Part of a small language model's weights.
Size: 2 heads of 32, MLP 256 tanh GELU, 0.839M parameters.
Architecture: learned positions, biases.
Training: a variant of Muon for these matrices, 142M tokens, 8661 steps.
Each number is 128 + 24 x the weight over its row's rms, rounded and kept within 0 to 255. Layers, rows and columns count from 0. Numbers have three digits each. The size before them is the row's rms in percent of the matrix's.

# q: layer 5 attention query, 64x64, rms 0.199, rows 0-63, columns 0-63
# k: layer 5 attention key, 64x64, rms 0.179, rows 0-63, columns 0-63
# v: layer 5 attention value, 64x64, rms 0.153, rows 0-35, columns 0-63
# o: layer 5 attention output (transposed), 64x64, rms 0.183, rows 0-35, columns 0-63
q0 095:174130150153122135105140110123161138129132124123154130142112149148115090144149120117113125081111121091153153109129129129178197131107111105096103158125130165122120156075149092155111101103137154
k0 100:123133087145108159136127121116160165136137105107081106119127151088097109143114115111126138110115150151114149140097130144105119145131152166168140151113101087153104133124116170095152179158128074
q1 115:156115114114118137143148151114154133132079166104139077127092133163137153179117130147170128142121159131117118161121121092120100095098112134171128085111103109135129125106092099138091144105158146
k1 092:115098120123131179156122115115088106129130142064143065128114109109129093127180106121124130137097144159119117137124109168166133142118159121103101109116136132101180115120105120097127133100140106
q2 098:127121157043100140117131140135165159139135175133115146131141107104119132092125108123124101129118150154127109101131168148163111102146121090113107132112139177113140099129140141164170103131100154
k2 100:091141138107094118122177104145183091071153208132161151127130160147124132131110149104120134095110128138130116125118128112135110142129099118134155121121111127089131098108100082132128132113114140
q3 103:083131177106119108151142122195081134095137137139148104124172132109118116146106132139095141142141092117136107129127177153104099130107133127149127125144135092133123143086143136157171118093131161
k3 107:127094135129107091144157145136083090084122149139152125161127133114145169107113132103136127150118160104104150107135146110062144127093131138142160103133117129164107184110123143141087117116159143
q4 099:137136114134123124147115151094128141154115098126120109122132124117120126176079135151141083112128139140132135099111079152133116143156113093063171112131131125169125126085099092084117175141125113
k4 094:124148110154158163150088096135099177098128154134112156086167132144096131106154111131106122101129099148132125152145124156129179122159113148111119147117118153141127117118107141094149070116116172
q5 124:120153157091137154106154075174135115119146127126101137106113096153096112124141130103117103159082084157134119103093107157099142169163110117150162125152126104115130121164119128119171143130148114
k5 100:109126141102155110173128074104111159094166122160117160127136126089121148107123136146159110126162131122142118088107130106108122169153128162088156122157094103089108117146132125126108102103090146
q6 095:195103141095151116169131162111163110130117138117147112165145117130122138142115141135151182118143103164149101106124121113130133087110163114136106172120108133134124084114137162177139127130168116
k6 097:185168130147120123132159135084161112129140102109137093124097135180121127140174119126126124155101155146129104154131122125090093130129120142127138131094150100108173065100131143142101131115152110
q7 112:163151133189142139173132171145096126110123131132118125101097146130138114119131173138106114112133137178124151090122081136120150162117110095102161128137119096145144138106098100090160112096139119
k7 105:097182129152147117176085125169117123119135122133092106118129137118104116117125156127155100158128142113171086123120096144160154144117153157089139132103137110143096120100128196104123103131125125
q8 104:110105101130122118120111172084147118144116089172109116143134118162159137172173077130108095159170147125133120130132120134108145118063129103118142109136139149158109144109110151161129134130157106
k8 093:141113122134140134112141117137144158153087112132146106150123120132091090156084136091139115099119166115144124092170101154100143112163142093149158145130145140132180111093090144167110094135117100
q9 101:151090125134117150134122168097128156116125090095148068162153141129085145136143159156120145141101160112129160121134086118080125160077110155133112136129112164137094150146124132110112124144156124
k9 091:145084104145155126155117146151080132148084130090096128127112160130109132136164112108118115153153120110172123133159128149147126168123116138146132125143148089159135068118151150119145141079107090
q10 116:112152108073113122146167156082139119112118167126145132168116124123119158157119099105154155140160121117141106151141136145138120099092123089161121132101124159159123143097165129140064107122101124
k10 097:110113110132101144108145163089152148118103135139144097099070120142144142105146131077137126154102114148122114132145127115078160131125166144156135099117155133094202123143118096153134151114116127
q11 115:092096167120129095105089140106161108124124173110151132164140125112124161135081140142144145105130146141096152150164147127164142147087131087160131123137134122123085155110107134105151121087157151
k11 094:150136133145083118146195196134136095130136115127154104120145133139120157129116103118082145102164151104132147094105105126157165093142134168109115102140144136115127127144120124091119105097139099
q12 101:168134135135159118141119123180098109167135146169111112153149126146140133066141134166081152128141080113153111152126123137096132158117152131096107121118121142156087110107114106102136137157102098
k12 099:130144120146153096123108124118143095127125091104092133162132101162084148127097151141100179163081149135165122108181164091138116107116124128116136128138161143135106145112116154148147095102157121
q13 114:140125160112133133111149121155132072119119132174145136143081127116154160153152114143160125148120130094108157100162152112149119153068143158132133154107154100113097151094112172115121087136127136
k13 106:125127147171141101141137159067129114121113097129147119132141156163116133159101117132151121138118168138089165106124106110144193130090147107109107128128130095147123171123145112139150141120117068
q14 090:100111080116171146115153172136124110136175164124154169134124136089098146096101142102126096113115141098163156112131144140128110102167109111117134108172122134150141126112139109089112171150134143
k14 096:129103137139129098148137152138156126101116125141146144122140104094137139063113179123088102127177101174134086153123174127119107110144120134132086120099114170153145125157125112119126169108143135
q15 098:150157085133132115126139145109134128155078163131140117152174126069122145115127073127134121104122162110120113121122137142140099127112141122140088154108129081133113165090154088141146129183137124
k15 102:121081110155088125131111119132149088111122133134131129118121099175145174129131107125100174104128080193080151145129113141145136119115169115136135150129147131155150110085127130149131126128141172
q16 095:162127143108131109093162118157137126139124169124111123144138141125120123150097137118111143082142139127148170109152115098142130125104078119140180153126100112125062100123166148149145088126082147
k16 105:115101108131128094110152152122183078078141119122123136087134150111148090168117118109147119164137138146108128110150186117088149118112150175118105140096125093124102153115146129111105118133130122
q17 095:141085119145113146114122137143130112150109141116150163105189128137088146167102138130177137140170100169153102148111098107123132137125112101100169122122125172128140141119066104126113135114132153
k17 106:136126094131116130118134116105097161190131158163128168119130121159117071136114142113129138125101139122112111109092127172105169136121116160114145100089117129122150129156126113087120102085179136
q18 098:109139145105124141139093137100129086125139135152143124137121136111170148092130143107109173105099157118169116121131146103189109138100089155141123134164112152111119169099122106133076124092147154
k18 108:152110090120122144109142185146144116126150150091149090118136151084091137136099144132106166115163164109129120144128110108128143125086173103144089149100159091141130139157123101149154137102144113
q19 081:129067137093130088138126142124147133145151064148108129144137133135164154136145153094092135084121092139117094139124154123133139115154153115129116168125101141092132166136072114133097120141105134
k19 098:110152094151128134115162143108147121195134132151186086114142108124107103145116149158137145108157146103122154087148149159079099115130121108117159122097144147122088097113121130141140127101113150
q20 095:132099120106112157165099068150104163159111106133096126124125146176151094151152113127128158100158094111120162097143108170088108125150143134110105118123136111141142153149134143162127130145163156
k20 088:110131119128129086139114091131079153129150112164125142126148125087156120137132088161137115116098184100108123138107143162097103147135115127159150146167124105121142129123110120155190103176142137
q21 093:126125096092139146135120141130174130100135195131121134124166087099137120107150132132098139087147126144093152145150132117151113130116149144109120170128112083132109115166136164119127136163165183
k21 094:139150136137131084094147092126190063147142143135142108166119139107145172119113123140131125132092146133126122125126160125169155090141127121144126130129181082145150120089156116107125110101143137
q22 106:106092132137125132088111149084147125150110164129139104166143118105107166164139133112148075128138121175103156118159145107128165108140124118127118147120161091135103116087175133136114158099095125
k22 095:113123140115112132138154152101147119117114135094113159109118083172121179105125108125154092124107089135137131101133108164133136083175130137134166137078127119161154104178130098104106136124114104
q23 113:091106118160121117147124160126133104136129114133122110118152150131093162151117074146176129112092160103126155103150146110146164088105160140116136096107149163135131101082132094155105162111125103
k23 083:125092128142114166120112160116118153127110113076117102144171105161164126115099120133107123068141097148118105141170100155118143125145121138103136162095125111155152107118128150161124184131151107
q24 118:117163124136162099125138092171133132110134158150070089172112158080087107112118137162111111137135117127148101149148134094149123145111103107133114146162121117131147135159168179123134118137117147
k24 098:141136138102136110121106141163158123087115162122154150182111173110130143131109092125174157158125118118097151099148186141133124073094135147093112133125094138134112109117148162147137133113118141
q25 100:149113156153139118142124117115086102101157164108104132105138184113115159087178075135109156110149150117127136100103123123147102146140130157146171115110151084123132146142153111096131129102105149
k25 112:109136177117112121127138127156103146114077136126131098135146072113117146126104118119159135122176094116142110158111119114143140142076168162121124170116152066125108161120136143156162117130139125
q26 089:116143162117169155161136070146135138097135089132100152134094145144154128103139143122112115111122124095109114094128141113081161160169122157096122133131071126142158133147131076138132141137116104
k26 112:115131139141149131159078081131125153133177090126126150108191140097144144161097165125136138122145082097160133112118128126091079138114129098131097103148108153112097125146146129146137147126123116
q27 095:116091117127124099133166136128121108120078116105128131094115156133141132132113174118130141129141105144151193109132122093135178133109144150126120124112150114145143204083093122111120149119089139
k27 085:075103127179137111113149156136122139140132120139130091109171156128103104083104114172172105145141113121078149115141124122129111172135153161106148112099134096146148135130149136090142154137149110
q28 090:148159112132087111122145140107152129122125179110157100161153090144141146172134094112101126071108133128138157113141067111117135108147156164119113128114165113101143098120089121127143112120148151
k28 101:124121138170122134157124089110164153139131140130089090123067135140170127124177084170142139083118125144153105120133140133153150108127158129098121160111150111134108134147096105091099130133148107
q29 117:151140119101150083118128107142133096092146160129113114166134139119132136075133144133179131169104118121134118150147156097131142114139129120112138146138127096129104126069179168154133098144155172
k29 114:164105147159119093126151170107116066121172108128149136152094138092087176141128119107173144102137117170127108138159160095143125123085121136129094146113103138135119123139124122130132135089129133
q30 111:092131126131154162148142079125152148156159120123081147094120117149107090119116170159090109132137108164115094107116130126138094114126118105135130173130141145125143140148053130149107144159121126
k30 087:129161079097148103126093088146140140139131166167148126135196142130137104129130126112127106150088132117100178113121138118145118113163106152107119116110125109095090113133175139161120099118129156
q31 084:103116132122142111106125133138090094135094109121150131125124123110112168111149195123116147150171157102129147159116123140147159095108077150105127113104145149085163167148125116087105123160148121
k31 089:115125120127107126159122140125095161190073142097142116141152136115117112107108127126100105154162112129121144097125151143146128137120164067129112083140143090160120101166128169132126149171138134
v0 101:141154133103094115117113115121105099142114115137153133104115149128101152111161142119137108108130139111110151117161164158159166206124154126121132090125161073100125115092156117135142103109141169
o0 104:119119117164178139098129191116170115171094144136117139113155121109135104096113123143132101107154123117151104148124167141098120126153106116131110102153112178140153092152161125153128157152158121
v1 116:084163091139143126183131145128138133130138130077114153095138115141070129112144147102140174097121121153099092105117093145113112123115154154140119136166131127115145152103144108184137137118113150
o1 120:150121144147114083120152112145062142135050127169129140129162119142131132133108111143111126144118133072138175157152159143130114120089138133131092134114122137163119137106109147134139099163141125
v2 118:153124130132142094113153124123100104131089142085157116129124162171126120129115104163097126097134155097122145126144097124140132169141140155167144127148056129125132170118163135144144110085092107
o2 113:113176142150117185164101083135126126121101125140133151101135093101147132132134131127128149110098126123127098126087144173158173096092112117112127100108132199156136138134125110148121145140149108
v3 113:172143090132125136163139099160122166125140143126119094127097124163109138144102104159165133167149100125126121101125108114122131080157154096135143109102089130138136149105149143189122116109179123
o3 112:118115155138121108111132159138101068136121172126112098165189127130130164134143160154093165099143130135126127126137116093120131151107121115102115150130156145154066149135093111109165112103118121
v4 103:164121132099118122120116133130166133135113119126138163107107093111138083145121091171110182142141102110112071118085126107135140167142126178134098128149124106125165118160164149108133126098145152
o4 103:101118102139168165120113127120118135122100131113153131129172165137140152155134139097131080068125125137147163098158152146150127103145119136144127156085168133126105132155124127164080091108102104
v5 088:103124169112136117119149123136168118171102087149131164121124134130133119142126148099076156123125087130155126162088129147134150133132167160193093111117147145134120099146107114129168101105135157
o5 085:165125105152151117139133111105140145123150159128131136140153134092146098128135088118188093127137117156110136118157102122141133101105110143165188102113109083143129131112170185132106141159118109
v6 100:112159187130079072108108152095110122119139114107153142089138119103121142144124137150105160104130110146164157151107079155158151163161110154133095121124137105131104139152127132121134109156111142
o6 100:113136086100172172137152115094147134089144110132131129141121101091120097118125137110166079145094099121136103138142156124119124079113140105116120140103112160137160105103106169127068126126124117
v7 113:113143116126153152101140109144151128099101098111148113148149146144173114126114165120124097156103124136144156090144133117185085099089176116159098135124095169099127117108129110143111149125168140
o7 107:121158132156132129133081120141123121107093146100105106127097111107123125150114076112126141107099131163137097177102086129121168122109137138146157103157157101152130146131131125074175130126112083
v8 099:137134144091112154137158132169105128144145140131132143117135127118067127129125129150141088063106109137091145091113138101160168084106105094114135115114184106168121131103115117146136137142115138
o8 094:124120159125125109126094112085097134163134113157134131110124137146142083140159117148125147190159090091114111161167083161077104157135133145131125132150109139088124136130137107129148107124143091
v9 067:128123119127129092148072121125131157124098122103108132107154145123099121159156130115085195134169142156113148108127124105111104188129136110098105144108118155115131126122167150117113145089149090
o9 071:118124112078129155095185179137107084122087157142126172106126097131126140149089151112078105141118159151139136153119170134121132102135118131100115142127127113149148133147084129147098123151137122
v10 108:163122126152148142152112126114125122133146157148124089159130145120125075131127066115126149144125144142141137072149090105108135116119126153153135159121091136088140125124168127153097127196160122
o10 112:102137130158118160102140058162097091124092130088138143106129129142117132135107169117113132118132102148105154147079148104141174142113142135107137128126126151133139176154097087100145143114108148
v11 110:097087099130111140124138119124105135109145164147132137115109091133076162153103151125133107085132125140163148150111122156094134123117162122141149105197161121127140147109168110087100144127116162
o11 100:121151149142125122122144112131163126159129134129112080146123136150167080110145116130137149133123150084124083119102156091161090093135138138108107147090149126077102095129103143132134111146116068
v12 086:117108140109127113099138128130132116157094144106186130122138150134133110149122156155054167104114156126155158100157099148140117167136144136133101105177104155110138104148104130081130113114105133
o12 088:117122127101111144138114109105154157074150163122119140129136106100117148130104098123183111096109137180110115147120181140135159066118149136154146122103116138148130121130134114180120138149124086
v13 084:107137132157111093153122117090142158090146156092142106129150135148113191139130150144154132137138123117135104107146141132106134116135172052173147134103105129134128141066135149122117114153128130
o13 079:133180155112176185125126110133099095141121111156091117160123087107120144105124160155121140137132154123120110169127091098145127165134106139130092117159166150132152140133085146131137124160152134
v14 090:164089092116153145153122143092130123147148128093144105131101133124132131110112116136129087089083171104133175141106111150124168090163139115139134170169126124094085141100133139116113108138152128
o14 089:102138170169104133152116090172143089102134119165142162131147135110141162083145128149142139095154088116137123134114130113149094105099129123109111127141118142103153132138155085109165167094158137
v15 098:114127130119089137144148117132139134152114131089152112166190106133142172125135140161102076100176186122140103137152158134120140116111144137120125162135103142142124109144112104123112143117076165
o15 093:115139149154150141109139142120125147073141086168147126110091121141143077120118104134175144131095164139141109111099138105125183171100112133166123113157104120101144153117107116139134116133125082
v16 110:079139150081138154169121139129122114101125105136103114110109141149134150094110150090119140138179130106150157150146147147081103086118140150166123113145119094138133105131115151136157123184162142
o16 107:151109139144151109109166157106115169164140134117094133128156129146114088105097150132142161107144115097091155138111115132192139138095141112088164123111085118124101090137153149092139142122112119
v17 105:137098136141121113122110132097126137168159115169116123128146114099161122116143104091084122147173142170143128133151143109138123150124110136052139155106131151124105108141110106131176150099177116
o17 096:113124130096092139100143097125145127100123154099133159120093132149089136148169140105089091142116151111156152104104115130105121143172097115167153124161077127137136093148141144090130105141090146
v18 075:096092141128105098155115102100135134124134153101124142097176098124142155134141130163082124118146176151127137117109101068128109133118107176123117093132134110144137132127162128088096137163088123
o18 067:114170126121144157117182135163129093112130114129166123140100110174148126140095149075141139176104137147104118157134154126128139094111135110130125147095119127094173132147084132129094097141135098
v19 094:118097144125139153165134123091121136110150163179116165111156091124113132125074138127197103084103156153102109116090133130144129080145130182139121144123114131138148131130119129128156141118119126
o19 088:133134116154098141155106105111101113144132096104147067099099179194158148146152151116109174165128113127140101142131106126141100132105128137172122138116107106118162131131129134120117085129108111
v20 097:103150061113094144144141117165114134121144155094121134151143122109139132149126077115137129112138145146096088141145142140129131119113113127139144144140085128083121156099073091148100149167168112
o20 094:127121185172086152150140103123116132128091101100122112104144144126123140124125158153102092160119101122154164105137152121109195158110152189130152135120148123139156141136107130105145116104122134
v21 078:110155148110099173120123140147172138137100111087101168132149130122138155138170125111140128102145093133100086136077147129123131136105132170143093139120158177131118113095116119161139133100090146
o21 079:151126112155143075134148133122111125108080110155130113096111119117150107126113126116159102142129104148156157114172108127130158171103107152153125145138112059123120168086162141127121095104142099
v22 105:113089091165119128083094107111167114145155123111133135118154108110100127121109119105095073130117174131145107140097115119132087135125146158184161124122111105120128165124099114153143159099111118
o22 101:175118177157153136149110095133161111094105124131167121178092095169127137111158077125119141125086121134161132094121140099147125138099119129155145157112129132127136173111100141115105133141139146
v23 113:141134136153132133133119136146138140148130146131162123117114132121091158144131161134090127139098118138112150132088116130123118110126128075120167076180126118145128203146131142124115108099052136
o23 116:143125132092110166127137140131163138161140104126111105138124075160173101124184082145127142135120155121092122108162105149138102119121140139130087162094139150139143107109105114140140140151186121
v24 109:146122083146130150144129140193104134133123132136142070141161136104114147148136129110123126131120135151118121197129160103147121121129101131087142109126113178108123117107142084113089137086099104
o24 112:125151136128090123134174106150168150130136091154095149089143144144180105139106111152127121136094169117165104088111123145074146148156138161109146148159106136146143151147112133154154131140119149
v25 112:113121134123124142096151129118105141122135156135153147088137130122136127117118175134149070125143147132154148150104106152157126119105169120153110101141096107099157184163093098093151148156078115
o25 113:133151152108159118160104129124168144115117113153137075194111121145147127127133131142172156135092100145133099141106159142097138100091149112174148113164122134106098127129155151164123108115156135
v26 102:118103173125142126125131114130122119143111093135156123141136115125137136169144142101073109145125103097149151162138133144159098151103134135187128120082118178074155136138126090130117116083106147
o26 110:146153092152127116116107133120158097122132124139140120140139100090141110137111068121158102083075126134109124091142118150142164109115136099131159134148127086151132163093155176135124155173132131
v27 112:132116150160081144105102144123111127128111154102140150125156126143144147134081122164085140108107133124088110122135136137141098132118123128131176068173115141133153140144112172101118155121065132
o27 102:149147154077154130134105098103176167136159107147149131122077089133135115128109116120115151134125151155123103125169144128136136106100117122131100182124101158109120112152124127171116077113143093
v28 095:088147138139118137111141130143103123115137125173154127136133125124158126132162108092100130160110064143126151071130166133191144106117151120152140103095151136137129111101097114155121108180119126
o28 088:176139141132151095091135089082116081158151134079101136127119132103111108138123125119156131150123110152082141186148120138075133142140145142153153086159135139131114133127161111115142137101117124
v29 099:174147187114123151111125132142086079116117146116118121164107166129144111127091126103138100146125105091145152123129103125119114153134134128060129108129139105098156150144126159178121126128096105
o29 103:120076090146122117156099146115179172146157151110112107094127092147135115123119160137128180094128098122113136115138150157141138093151132138120082136116123137148084117112135101106132172119154156
v30 094:142140110142166141132107146130111129107073115144127134122126104150052116152103134114131147110157092146130133121094105124156103189127097138114089110140125136137132185138141153157095145135157124
o30 108:150111101083087109111148142129107137195098147126135160132153083137149121167148126121108149099105099112134130120134190153117136077142137138134130138107133152150124107102137117137146109121089165
v31 088:108139139099116088174118147154148158147117122104098148179100122092160104141153129141140154125171162120101073126103152150119134093143175106131103115120122088117157118159117132134135118128159133
o31 078:120130127152185140156144113165090127136108122136135143077117115122125120145113150168111127095170138134109164094139120138077121130126114127120146116160154081111096128158087143129095082102104117
q32 093:152151134137142125146120068165113160104104129138154101143094127130088103109133143133146157160115169095170135156134120136169134135136129162119099124134089183101147130101138147100124111109158098
k32 105:111139136118140126177092129119105165102169132154149124118118148130136091135127125135124140176119204108073141097155106118127133128094096132124120128135121128125087153084169097130159129131129149
q33 117:117122119148094154143171160089101130107110151102146131137150108130110139156167130123147102148137108091100120108118100138097128095144192149089133096118141130111175128145069132112125156112118116
k33 111:110125140145107148138113135109100186151127116112090133097166100157119103073176125155125088138134101134124119125134089147139110178149124143081165144090132114112156095130141150107126113128131129
q34 105:091148105140118117081142106151097118098109125120138109144134101154170131145163154135127130085099095143125175112153141109149132141084102112115098153154117103165116155103120162150142124125153177
k34 117:134103131120126123099159142163172088116165106136149115133122121154167155101134105149137157077125111142139148109166127098141125166136101140109085172109114127157107152085112151139133111116144174
q35 095:138144139081085153099148100136161085122114155105127158163157132103123146145140128151133123079114121142154131164090132127114135072155092165100121120146117161147165112152118125123107142128153153
k35 110:090125163086090151123152136137131084113186155098121178107127128105125136166133099106128089146104121140098137120101123141115116099131130136108150107108128148143140103192121115110160161133145141
q36 097:114158193158105080104139121159108098103128152152145133126129150119111142109086068109146156124104129093128108119084179101150101092142128163153130124122134125137148127123146144123159120133138118
k36 096:169117154147113090128182191144170105129126103127139102117108144118108146102113127117118127151111176108098103097116128141112122108109137138147164077097141135138165085118143121152140127139148097
q37 108:106121178081128096117152121156143142114155168137100140112178127111115154074128163127132132180146154102117101117095139113164111150108107110113123116119128142128133131143137167167110093093114132
k37 111:160134161177115117117184158105140091088152117139127147115129158096092144106105119105155175121133134125119126138078161087134110105098154125111137142118109125122112121148160113159100131085130117
q38 088:126099144146076134128136122081136133133169121103127096149133107143125188129124149161091134141129120136114125092088103113142121153128168172123149132133162140105121095090183116122144151093109133
k38 093:146092128121156143119130098097137093152095104097122101117143138117092116113153157160126139134119108107141129129112067105182098132121158128114209132157119132140154117140140149123123161143098133
q39 088:164135153097123113133140136158065134140133121141117132150132153178122143138101106096113126123157077166129125184174122110138151132120125091109095156132133156096153127133104079144112124128105139
k39 104:136108130086148126139141123157065124116124124127164123127103127118152171131103153108107122137145103136107137195148113137171169143124149085103078165106131137113142126137116120149089112158133107
q40 099:112098128132094115113081081099124168145148105139119132091123086129103130149130155132130103135150126152102132184130120110136125183122157120092164083127157118127151128154153176125145122130146110
k40 087:188122111109145135131096085116103151095130105148137197107156144075109122115080119150137133109133098146137146118151097141135124165111150128118128111141094142098089152109125155143153122145118127
q41 098:142128123122150123150092100136120163132166147110102121111116081132097130093157154098120113128137136146096132151099142127131111109183116136173112115154150161129122097148161117157148153119110056
k41 099:133122114112188075129072108125139157113177117133107116122149111133096114122104151117141143112140133136119121156115169152143112120166091118135155119134110154113090089148168124166125126133105083
q42 094:146166112132120175128151182139140162114115116118131118093083136146128125136150127102135147088102135114123102126059118152122166113155115164144107135091118176133106112140141112112109088150119109
k42 103:113164136121151148138116100126134166133144155117087107129069118158132077121154123113107129125083140134135099116093128150153188118175123103153166125116140133117124101133125084128145101127105162
q43 105:184115162117127104167159122111117113118147144145110136142135136116123114131104154126124128093141103158143096139140159105109120114117172114133138167159065135080135139177123154122149099082117152
k43 109:119081128135091096121148150053135102096129112112155149146122139147105165146133156119113141188145095145099128177161153119102148126109160138130144144110132124087140140112144107142141147121106128
q44 114:100111129145169135140106110130136129146147150126149125086149090140093142103139176139108139131120080153123112153135115132111080131188121141172120131138127094081135099130158113119087129098124165
k44 109:072125116119171106116115118129160133111154157127139144146129166095095135112132175117100108130171079138124122147112131105118071137163126113161126124177101116105108115139138168128116100099117143
q45 079:105152085098133129123138133152151135122143170121117114157093135085109135150076137108096132098135132125106082129199160138129101105137116105102142154131147096116113120122135121175144110084128125
k45 084:144118102094138096119134141050168118129150123110128117175124134137142130117095120115140116126167139152098115062142141115148126106117122161148109153097127155133147125193124113132100112117145109
q46 100:111163070129105121089113122156125125165150111137103134118129087148121152110107146155171123138079132114122136161122118109164088164154191115141133092131110159119122083139150121144131145132115127
k46 092:168130090111144123135115113128134122163143130125087160131141121103136158118129146155156117120107166109103172110101139113122072126141103094133111126175115111141114158154139077142131153175098170
q47 083:096138121109115124080151112143165126174143172147127136141128142161111100101105144134157079142125134151103144125159158122147075142111126128103121141094114140160110136079105148084098126128133094
k47 092:129146126122129116146147096155097083144153173125127143113129107100148101131113139129151115080124125152095122111170176101148087156094146134107133124122112087158177107072140116136129111104122138
q48 098:129147121056137105141096159126134114114122107124153112142085159151116160107135129112151141091127159125168145131156113121114105145141164144114120095096169104102106149098108135166132117095136176
k48 108:166138116078103151134081161141106106119117139127148129144098104171160184089171073110160158129138143144118112108106091120131122113128153154161122134141119099131160151143122130119154137130113133
q49 111:083101170113107121117133123161116144132134116132119143116125126148164124089115146133097115162114137132147155133120152155116098165159152118167156096143171125127127139172071114103194128129108134
k49 101:151131151112144100104131130161070097148094100120127194157148136125123141101111114139124160126120108111185096132114154106099089139136065121117124127162095137120138138131132099133148104139126135
q50 086:130148162154119101110113133158128141141114123167118121128135129151167148124124117137124114067122140151125143124120063095142144136137137137140130146148092072076119168112129161151112121165099081
k50 088:109172134130127083126097135144134102128111090136121123117106153132172151166115141105139133093132097134132159129131101109152148173100147119142152140119147085127088194108140129126157084161113121
q51 086:082092124107101154146096109119090144149138122131133150105125111126134156134089124139138106172079128100160129115159121133107121164167150168156114102094121148092159116103087115133125140146160151
k51 087:121147143086139148146111112164133165143112091148142165140148117117143155159122126134163118163095129087099122101143110130088109089160125151141119134163097108100127089119145147124101116172153172
q52 099:128118127087146138140113140102126112101135126173170168112148088132139153139116073077120098141078126129123152144166146136162138107084147124105091156117128122116105138124153136141110111114125076
k52 097:184135124158126137142111165094174120123115122121169142141118078113101119155138134119134095095140151156104147094166098157109163090121126094112119122135134125138116148122133131140071094123140091
q53 098:139098123122143086119153152118150140177133103090133123135134121122147131178145169134118160129085154143100168143113172123145129139138106098130123144088118130107118104163136089138161160117083091
k53 097:162110084140150131121168176114129167183126140091099140116133108131117089136116166104115176101157141126112129136145095134155107116169137102136104130123092150139127120140112106092147138145093098
q54 103:107157129170127137125142167134126137131141147167142119123122145112117140170135156098078115111161115121162105144078124120128115114110127125089064115102170128103130143168099086144128152153111097
k54 094:135136170165125139178112098135130117119083110113112140094107108133157122094125148141109113128161136120142112138095110120187119130136082173108094124091158115102124115144100104146139112153144081
q55 088:115092135117147118144146143114151129098093146130129103123141141156124115138092086107134119155103146123201135124168150110111133083112096131172159146137091126147120149104121140123082116133082094
k55 104:120137132150117130153157174140094152142105133117131096150108112159104128144056127116097093113116130146162113111172138132090173101093115129137153161119113092172134152128152147123127116102129147
q56 089:117139109129108138154118110169135099115148112120154135085130150145129133165127156102166133095143147156098161100186084125123155148081148178114120132117139105125108117172117116103132105107098106
k56 092:154128095159165158141091138127133105121152147137121140100127142079130155103135129106124121093110117162133124134170075122128166140148139172124144138134122088106153132132130102066131122143101075
q57 091:141179194132136157137102129111128105152119177152113127123140120122124127108156127145129147126124130094118092144183137163156117131093129115102138114119170192091113103139112106158144137119116116
k57 098:112149174113145126135133115113138100165154163164116128166187096115142162131141100152102120134126125096083091112126108121136123110076137124091130146139145150106095147145143081146139103102135116
q58 108:154093167123124123144124114135132144111123059138127156098104117146132105078108103186141131185110102141120136135128131110081125162126150142105138112114142143169123144086123131143135157103155142
k58 123:148118146123149163113101110121121133115111096165140138107121101126165102090134107141156140184092102123147130165121170111062130133114156109151129114141093160180152146092140147133130124121134115
q59 104:161169096111109130157104103127149151110114148146145123082109120146113120155127154146095079180102117126136118111122125097164113134179134137130133161132136104178119108128099156142106148144079137
k59 108:187168127133132094128124097148105146118148128138133170122134122122156132176121161117122097149121149123173150111108160087128113134135099151124173136129087124114115140134090155142125083136075146
q60 093:105107121129113116147096113141149189123130098160114148113095126128159086117183123141169125104120114119125087098165181107131105128137116127095106139109136115101121129112126136078172114143105126
k60 089:136111122122088102157118106137158129110138124180124175154134130114166116130143182142115170126149094134127129094139156155138190118115117127113099136146078132131131156087129091111166117134120127
q61 092:139168129113141083146147127147102119132136172084134119158173124095135090150086154168142167114138126110186109144108121109127159157147141160124120112121146112120096130126157151139150090135105114
k61 104:138104160117119094111154173134115116151119164101138114121136127110142113131120111151136137157142150119106172104116153056124158146099135153140121109105143106091081127186142098118167121125113150
q62 098:117128101089124188118085136106164149182086129110145118155136110119104124111115111133131120142108142163109131124091147112148104108095158139132115139110139172099118099109097168147146117171139152
k62 103:148153125089110165148107085140140127103143169138131146131141075129064141134127147148110161112101118102147132107117157119130084101099153130124114158111133124113088151131112126121126123191130165
q63 102:133172114145134099127112169143155124135140139146152112144114132126147111124122122131159143161105144122158103141124128084129137105115089117112098139177085118158129138088118083068180095117144102
k63 111:134136120137131135130149158139143129124155124124146114078102126172115105146137157127131128164101120145111133097122153127149148141111082132153098111127109100135153163063109068088132164118147083
v32 092:131148056169157108085125133128120108145132092154101121098112118096116140103120157141117118174136124162126138188104135128126107123141118143141146148111118117129109106168129127154073115124172123
o32 091:139119162094071105143101143072122137104092115166109130130170120115121140109151092144142120101103140103136139088141103155156136113076139109096146139127121131130105151089151133158149110144108103
v33 100:105124124169149137110090139105151114119092124147132142136129158122173110110123128121126167145068111121135115175152152126118083105109144117128141078125084124105165117185103127124150120155153116
o33 106:121130111106117129107108140107109158115155102089105107125137128103076141131147072128153114099143159164139135097104147138145175122129131131099136160123109145173105120127165142198097133139138145
v34 110:129116083073142144140149127114076115116097118140130130128109152139170108130111105117144114106131117119142161188183140163109120134130131109130142152140092152106124173111109088099163141113143113
o34 117:127139130193101123134122155143161136123119174120129095113161133110123123131148135133110096102136123129140131067057106073148115137134106166118129104097158120108113099162152142145116122139134145
v35 115:189132115138117147065126122109088095162121150123124145137119146125143139122172177140105118091074138124083103159125135089157140155113118153122146123106092118098122129145138119144099119135137131
o35 117:077106140169147096151089177141115180122105128180131103127150140120110106103079079146125114149135107129150131111131121140098147120097131109146131105158132121153125138117151162146107134129166106